Each number is 128 + 24 x the weight over its row's rms, rounded and kept within 0 to 255. Layers, rows and columns count from 0. Numbers have three digits each. The size before them is the row's rms in percent of the matrix's.

# layer 5 MLP up, 1152x384, rms 0.0444, rows 0-67, columns 288-383
103:116140131155107135158094151130116160145158115169109145165125127101126114189141134116113102118159209109139115139126141127106100110120073091097147121137136117142135162113140121134122148108136165160110149149108098120083082105116092182129109179114139093099138125111124121149160114149122154118
114:146144086144118125158104149116106129119118155126116127113132162142127109171130095160147114089121153102170109131107091153111142134089116094109114116148135117118135156085125102163056154087149118147176143118168161081109144107077122145125123160157149115151138124138133113128148098098124126120
101:105114133130144152144151101150125146102127129125123115132148126145126101139113115098127083129143156086100129111115149131124131114069106130174097163133158075175159133125158099120135151121120124118145166157136145104108079148149125162170119122147154082128134145142174170138122128104133081111
103:117119146131158204099126153108135152111093148154139141153149112153072149136136103103111109127132136131111107125139127129123138099134172131190138129139134136129128104106135122173140126087129164138111113143140082136155142151130117150114133123106142171127111127131162130137184150137129126092
097:101122115137143161118132103128146141138129137133133139086154117139123086121105125095152118080119108127111125090129121155146148119136174183154140166192131120122121104092174130161143114098104127121150136103197104128143142140106126164144109148112139149169137125140126154134171140149118075144
114:101136176157151096119164111138143149079129114103132142155164142145096121127112114141115122132100125132146096117106137124127119160131168124141137118139151127136156169104129067128090063111152096166128131105128117084111126129086148128111164139066149128085111169164105127151121136132103123094
098:146093083049149123099134092119106115112131168112129099125142123135108114143100119146124181132118188127134130119109142133137116150147125116128073105137143129163099124109125134103130126123113147107142123169144160141107097122088131125118136153178145115154132150145083149160127109125083139091
083:122133142133130120132142113094128097122124170108121115126108134188072128178143121129130086083102140148095079132147110132135140127138142156115137113101148124166116140116125068146166144129161126128150133119167098099146160123137156139179150141114140126188119171087127117098156149108103112113
115:114139147107159152116147113094115132140153121118136113143123122096106117165124115128116141179125098136203091119101137177108111099043128094112091116152142135162130194107140083150162125118122146150115155098168084160130121120126119136156151159147142169145154107156125105162124135136130098107
112:056075153128114131144130202159152142115133061138161100143115132163055146140115099145118104116114141131151116114116120129161132106085127110121132135188147090120142116080136139134127090158117131130100136117154110183098105137150142123148149160133147129146128125167127122138099144162136169133
107:134103096135170108092094136117134109148149137101113125169169134113154124163100084095131107131088141136134136128112134174155129118126070074144145117084113111109130117122123118158122109124120067113168121093155150134121170150109105124143145129091139151134107126147122111104177165116092143113
099:142139146135124131088113174124159166126116141106102132107111116118139122139151137123135099082134122142154116120135128132146121073136121101132125103176101102108151134116142083144116106106129138107148133096132108138151110117128149166167130096139128126158086142111126139148138122113110095100
103:151121103129111119123137117132163114132119100152118159146131129110116122122107122113132119110135127104114126116067128160197134074107095174147139120115173130164109159114128120127182137084155122160111129153081132129128125149138140156171116150104160119138109134132130141147157120137130111070
100:085132104142106106144092135129168154095137095114132119111127094104129097135113093135096182127147063131131160128130155145130134113131130088070121116156131061088209111096122117152134145105128154121124125110110128154154110131123168194148143135126150104117129140141139142157124161124095134130
101:109076129093128093186121131141174150146124122100137152117124193150112131139140099121146083115136118151109103160127137107114121145153102117084134121125090109155131161118120110131121162066131143111181144108169122133117138105124137138134097193154146119169116148129124099087198166145096122141
109:156138162113125142161130112195121140133142103139166139156090123154137106154093097172138130085127107126117164127084132139158171136137160161141139135131137106118113177088183121139158108130135105149109127124142173112096158125111121143126110126142139133121136153157142135115123140117084103102
093:116140146121118148136114105161126132132168090147079142128071137111094124165126114174114126104121169122136126131094172167137142145101114100143142139119152148083135151118145107140120179112146112173091165094120160124111081156146127142141155142120127132157109137112108149120151135140137098120
099:092117114059092143115106127126150119139145130141120113090127150142142133123086140128130084146137157117194132113133125170148098159100120113134131083124127165097084127113149117108138106065119142176127147084125142138121146135141149125122153190138131131121120157171121135118172143162104146102
087:120112123090066172082122144116138151081125078143124108135139094128155108149065105101108119074151092117123118130135141135145121123136081158161129131184109160129171140131151099128108076137124141152139157130137160129140128136120116184153162114166136134167118112185121136175106098083129125095
085:150123114092118158121123081121108122108104135113127166140087158158139108144157139152128137102094121166149103134130089138148151131168128143095164128147165128111110127125142090123110140110181119137116108111144128147149144141095155108196120188131147151187114134109119103098173112129147135144
097:112099144127118131131164137131145112131150097104056133147140196128097160122107094101145162118128106111165123112124099130136147091147097115122141102096150126150152121128124135108112126117152078114129122140163113110105152131141119141111111129137143165124112148124149136143117108138129152103
106:099119105105058098085174128145169144111160093149142145154089140182117167126136132099085114077112130114142078153122087136150108125119087117107152104177127162111128140138163083163124128140136144146148149117157129153129092130111187120162100179100152132153138136173158107115159146110121099155
112:104141093166165107101182073101127158152123124145128158150147109106150111150099075151129140112096148094108139108109138128129149147137097131152113125095093177129146142135153155158119158120110116159159149124157113108116138153131120137149130106128136134122119125127110163156145119096090102160
129:133144131116128146127129122134114124122127082143101147108144126168133129124106108134096107075157141099180130146118155179121096134110158113133162141108138094155169126112154120137111137151099108146095135110135131120125170141132131137094157152126142139146123147149093143113125128166128097115
095:143122092116096106175168104156117121076113172114151169161131197130116108186082095169108084115097124113107124126118142130105128151111120149093112127120111116145140133115109076133076157121182090127137158127132126104127149105128156151125118109105141129153138144147133101149151167104118141162
097:146132098118143116135068089122117115071188120112128120097109148144114153142150137110172152129119123146147139143107148165110115149119131124106141139110161130122143142109112124139068135100145151145085142159091128159103171133118123082155114125149139130159112128139093137134162139140099089159
089:138067171099175138111112145113151136107130132126114083100145167137145116161111079114124141130143146168158126130131143154187164149146106132088136129111127129114133085093121131174146071144092159134122147171142106160121143129155130131114134146130140131112136132120138137173152154136112152097
108:129142111163176123126099122100108139109145094133131127152166107128122100121119112112089098087135165126108151128074141164121106129116117153115119160123123085144172105130099137143134113110146092154114129097101121096123163156101163129140145106168155170118143117129087162133199151140140149178
101:106139124105074154123148122167126133172141119118094154117147170117161110161143109140124084131107119109183088114113106194139109127126149117094095120163141167151163164121103132162123097109094148149146122137132130135094142129153173106124100113126157101166099120107140143168115151080127133144
114:117113122158139137158105140125123154111106144119128112137153108124117124106130108130099121105126141102120117135080116120157125110160159128169122148142103080116129144137112116102123108095138148125160129103147121126142126111095158126153117127149203120125142196154109117141139142105123125102
117:083139115127113132136094083122121106113149107202099121092135158118093142127090129118072123116161143129136112129133150132125111110134115113128137112137085118111101140117178122172150093114085127150115152157144143139113140137089107134127180138125143150169130174151094129177128145092127159123
099:110097105123126135096159120123117116111129149080098161137118117150109139174148109134124125130118168128122099125133113139155132120115102130106145147121150125123100159096123085105149135097131139182146175161160110168156105115148152115135133132120152162104156172182150148182123147145138159105
099:138110113153082171147143108121120137109154172141109091112160156136137103180109123156118077127160121118143109140109140172122116099117152113136162150175143123108145123119183140117125071063117144151131118139132113139101171128135146172110144121092126131108140141118117085150136151151093141148
102:133081137136127135124138139163149095064112101123141134181111155128127150169157132100121136104106112144116140133111092119133158136122134149130153152161133101125135141105194114151137086111159124148124153116197126123161171166078134136180153149112135147139168134141149148096151117118132109133
074:136137136121088086092179130170125103140104125134115148136111151120077121149069110143118121133107160135117110136137149132105138135126115151125137120134141177137113124130100080120186131076160118082126154093131130097130085104109113147151146134099137160134192134176099111161155112105152143103
097:072105146139148140139124099148137125158147112108134133122130144141130124159129132104105125088131121101108084129125116193152116138113103101108090149103101134192153113126124119170126108099115105126150150156097135102109155110129161167147109098120132100118157120163107114131077171074054151129
124:115137180107111109145129136112171127091142118103133119115136138117122121139095115129097073133089134069151098155119125142110123108161110148142107156147144132175122099101115159159135126136130102118110157146154125162135092125125147177164128135079146106122125139128140110163096109135086137101
105:115114111145107184119137169124168099118111137131157164126121116132133112169141129072119096110131096066140147135113087113138116156128110155118112172141115136092117137116113158154158111164125162130094163128155089163132119094115199142114112114147138091141187164152077129124106119144098127143
117:104126100094105139161112152116123124118163136111105123120095127140136143158127137078147094095153138107136131131120097139114143128161120161112175124103150116172126152083152100144148105102137088124116151142129127139136150070168115125182122121100180142142143135142084116129137153128076119116
101:130142145083132123110144159162120141149133140125135180163139138139144085121118115105127156099144140142128084106116148143145140094163085125140163127133150111133142133132116108107153174143141108110129158102130147133111159104120136089148134130105123120131129128166116156138141126142117121107
081:132172134107136119129118121120106112131128098105124160177136148125164135148048135122074166121113161094116132118132107159127171134092130173141179120143147133119138116135123094147133105115148069145145174063123117078102145086099144139126126095108147132118117165145122087082141147149108114121
111:128107160096173102132176082130074083118125116108116149140185139138144151127089120091095139117106095076139094105121163123135163153077096161111089107140122134149153117094140152163183112141139139154137129152104125147086141139116125134172099133126151095156147147159112119124121120123124158101
108:165090119098153144154128157128141123090143176128122120088171146096131103097078121147080120131093093119126134125149096121126143145114093114123149110135146141203164103134112122150118144107136142157091123164114138136106144134160121145116155141143181117115116158089144127119168138126090168113
108:126138156102148162108109151148191121132150091098054133138149117158138169141104134116095139141136123165134113149130121150106091125133148115117104095108123116098109146075109140118099099138112100119124125174157131095108129130083096114175131129164150124127151178133128118140137115096106139146
082:128158148117140128147135118196123160160095120083159167120118148146128126127118123137150146122157127142147142137169104138133111169141130101131122155157131120134127145126164098148136087111102182154146142119109117165151180107090200120139122166109135105127163140193136135131164131140107157123
100:148110098146136141162127135165118142184091152141120110093086141144105067187122128154139110122111197124134145158091128111133134101133142152124103138121174125114090111088136121119101160110108142108145124107172133122087099122077149140108118141134142166113141124124093116097147132137085105163
101:120111105093139110120141120135126088127143145165104137153116151140111121163120104122059154106134103146124091167171096124107125157122096144103130120132137095126158101127120132153184098098158088184131173137102118109126095136108137167124162126077136153125161142171138156176129103145139120109
105:101122086075085121126140079162146136121156113144155149140098137129114107104143086155136115135088126140166100130135122190132130118150121111121130115170157158106126133108141073112152148101096103153157166131136080146136150119128136127153175173097129116146115153131096109156139137150114096140
084:141106168113124137092121077111157141120136141159110174102105128148139190139122108152160147112092137112162123136138126145152147114091141116138107138105138135132132127101142140153122119087123186120146166150147127135155148161097150117148138109116138158086103096184111122148160161081101107134
093:163145176123163098106148137128168075129162154136127117155128102166133133145125117136123123129110105135143150113106155144132143157125108098132161112149130123137144076091140111143113091116112111108097128101134090108094138116121196091146117128131137129120102140118120155144166144119136092121
107:110118149130108135107121085099129128103143122149113137137100154129116117170110132167146175126105109157114141124114144159147129124103115084115170151161113091102149136124155097092137153053135115173103117116156134185151116111127129143149151141139174175089101131133183171148126089109061171167
099:098093065122146098136120096149141154138129119113104136154139132121134105169112130160107136152140133155142073109130141117110130085110115127116114124142164107161101172131170133137138120111164147149149134128097104143087111134132113091183158175119128100122105132127146152135162087142126103147
099:131127149148152140112168112120185089121161159138111090111087167133129151136084121135097120129140140173151106141108115153111126172127097141116117108120111110138100122112143109162127108119098095150125207132163134139120134148114143146133164152138141123098154140127095085119145155162119150163
099:107100134093107158117084149144097138122125124097087151082117130132160101118130124099093154118117115138152108104100083148157118152156098115139155127115140128129161105142124129116137135122086163166179155102115138152142126154061113101153151136116135152139130127148151080135168109121103117097
106:146132096141121114134085116119131141115132130149146129115123109116125131145074105147127100125104120112156135119114112151154106150124111101120097125152068087164124102118162151165157103120114144121153121128169093125148198132123143145185177147131126117157155134105118083163176137132112153123
104:134099142120130113158116130094122117099139124101193128109156136150142110155107094094113139108133151116126129139133097228165135129118107133118144121112134156140157137121143124138115110114108095140136119130119121111084139137145147134164157119145137143121128150118159146171103113121117093125
074:137051114109101149101092060067132142131132123148106105107113143167139080079171139140176099113089153168148089134144180125141092113125155089148099091105112118105117088107126116145134160119114138124143139170188171143149122124130134171130144174136133161142135122147059164117157147131148124121
103:105129137151148131103159105106164158126113107096116141080118151157144116131089099116140158127149162161096168117156128153175131111102141128153134119126109139120117140069134115119137109156140110118118117094139112101152109167109135091117119116138146115119060167129148122159141101130107120119
107:157139104140135131164147117083143128147196089139117110144103144107140121145134123094128135096137108126130103120099123156140153143123094131118144118124129127098125133098142074137097112132107104125109195128176162145147129108076141071102135148112134111129141136136178107150116129155103137133
112:110159114113141102126094106104128121155145134143101150174116122108158104104118117093142113103104131089138065121132141161154111143102128133098117121123116125155146151117118141130137139083131110115085121114100110123134101101156122100146112101122136144157151150141134162117108095152109135153
108:114139119106136123158139105140137141131131141150082121132151120117127137133110132141113137121149148107145103133052098163124148163143110077098142148134164098139153102125165073130118125122065151147157124075111126161166117130091162109143120157121141169104080157126152114141142124118077112156
094:116135161133117140124084116109141176083137128162157146117079134135139126151148087157130128124130088099164113137133129117149148111115151146183143129129082107106099126133154116136125117148097098121106150175127134127099095124118150134111141137116149132098120169120114141129165138055149120156
079:117126123112077109156112083149102125140142110161116115199118152146129122186115136115137161112118173112126100132140136113174126109075166097132111102103148111119172109123148088124118102117157138094108136149145161114150093089136150142105155125131121125211124128072108144116065145176137150111
092:174140091141123118153132073149121160111114157138121116161162169149167102125125115155138124127105139138135132117090170144124140066085133178105132147136164149121121115111137145128135123072156097127144126178110116092160132139126120150165123116145152102140116128136104177099196141104118126133
068:135131114091154127127104103083089080126084103085123096139099148150154079109152133091066130121145101150124127129156094133106114153181129125142117111126120121128150142120117178127126138133151135157188123124174115149111158124065151138107132108125142119114155103131137083116164149129088117097
107:094153176138155141151140155176129129117119146103130127136199134137153125127096090117106119158133198086102125140130175118122141168069114172156119157135108140142114109133134116115122132139111097126134135113148181082120124134162125101141094126134155101144175184110131142125158163112114159120
116:108141131153123154111137147165122136194137153103153151148129107096137114126104138118107115144118125089132134151073126131117150096142072120153112156143125125160176143069145104116093086144133137130140119125158091162149126138153113142137118127117156135137138154109137111147140099155086122109
092:146113129115104170115140125105126146117141132147147158056085114119127121094136118129151090108058128129160118133129116134147135106157114139056122113141093139144097131118116096175125156111170065131128141154139115124132096165114139191209122165140166184140133122144090146088155139128138090134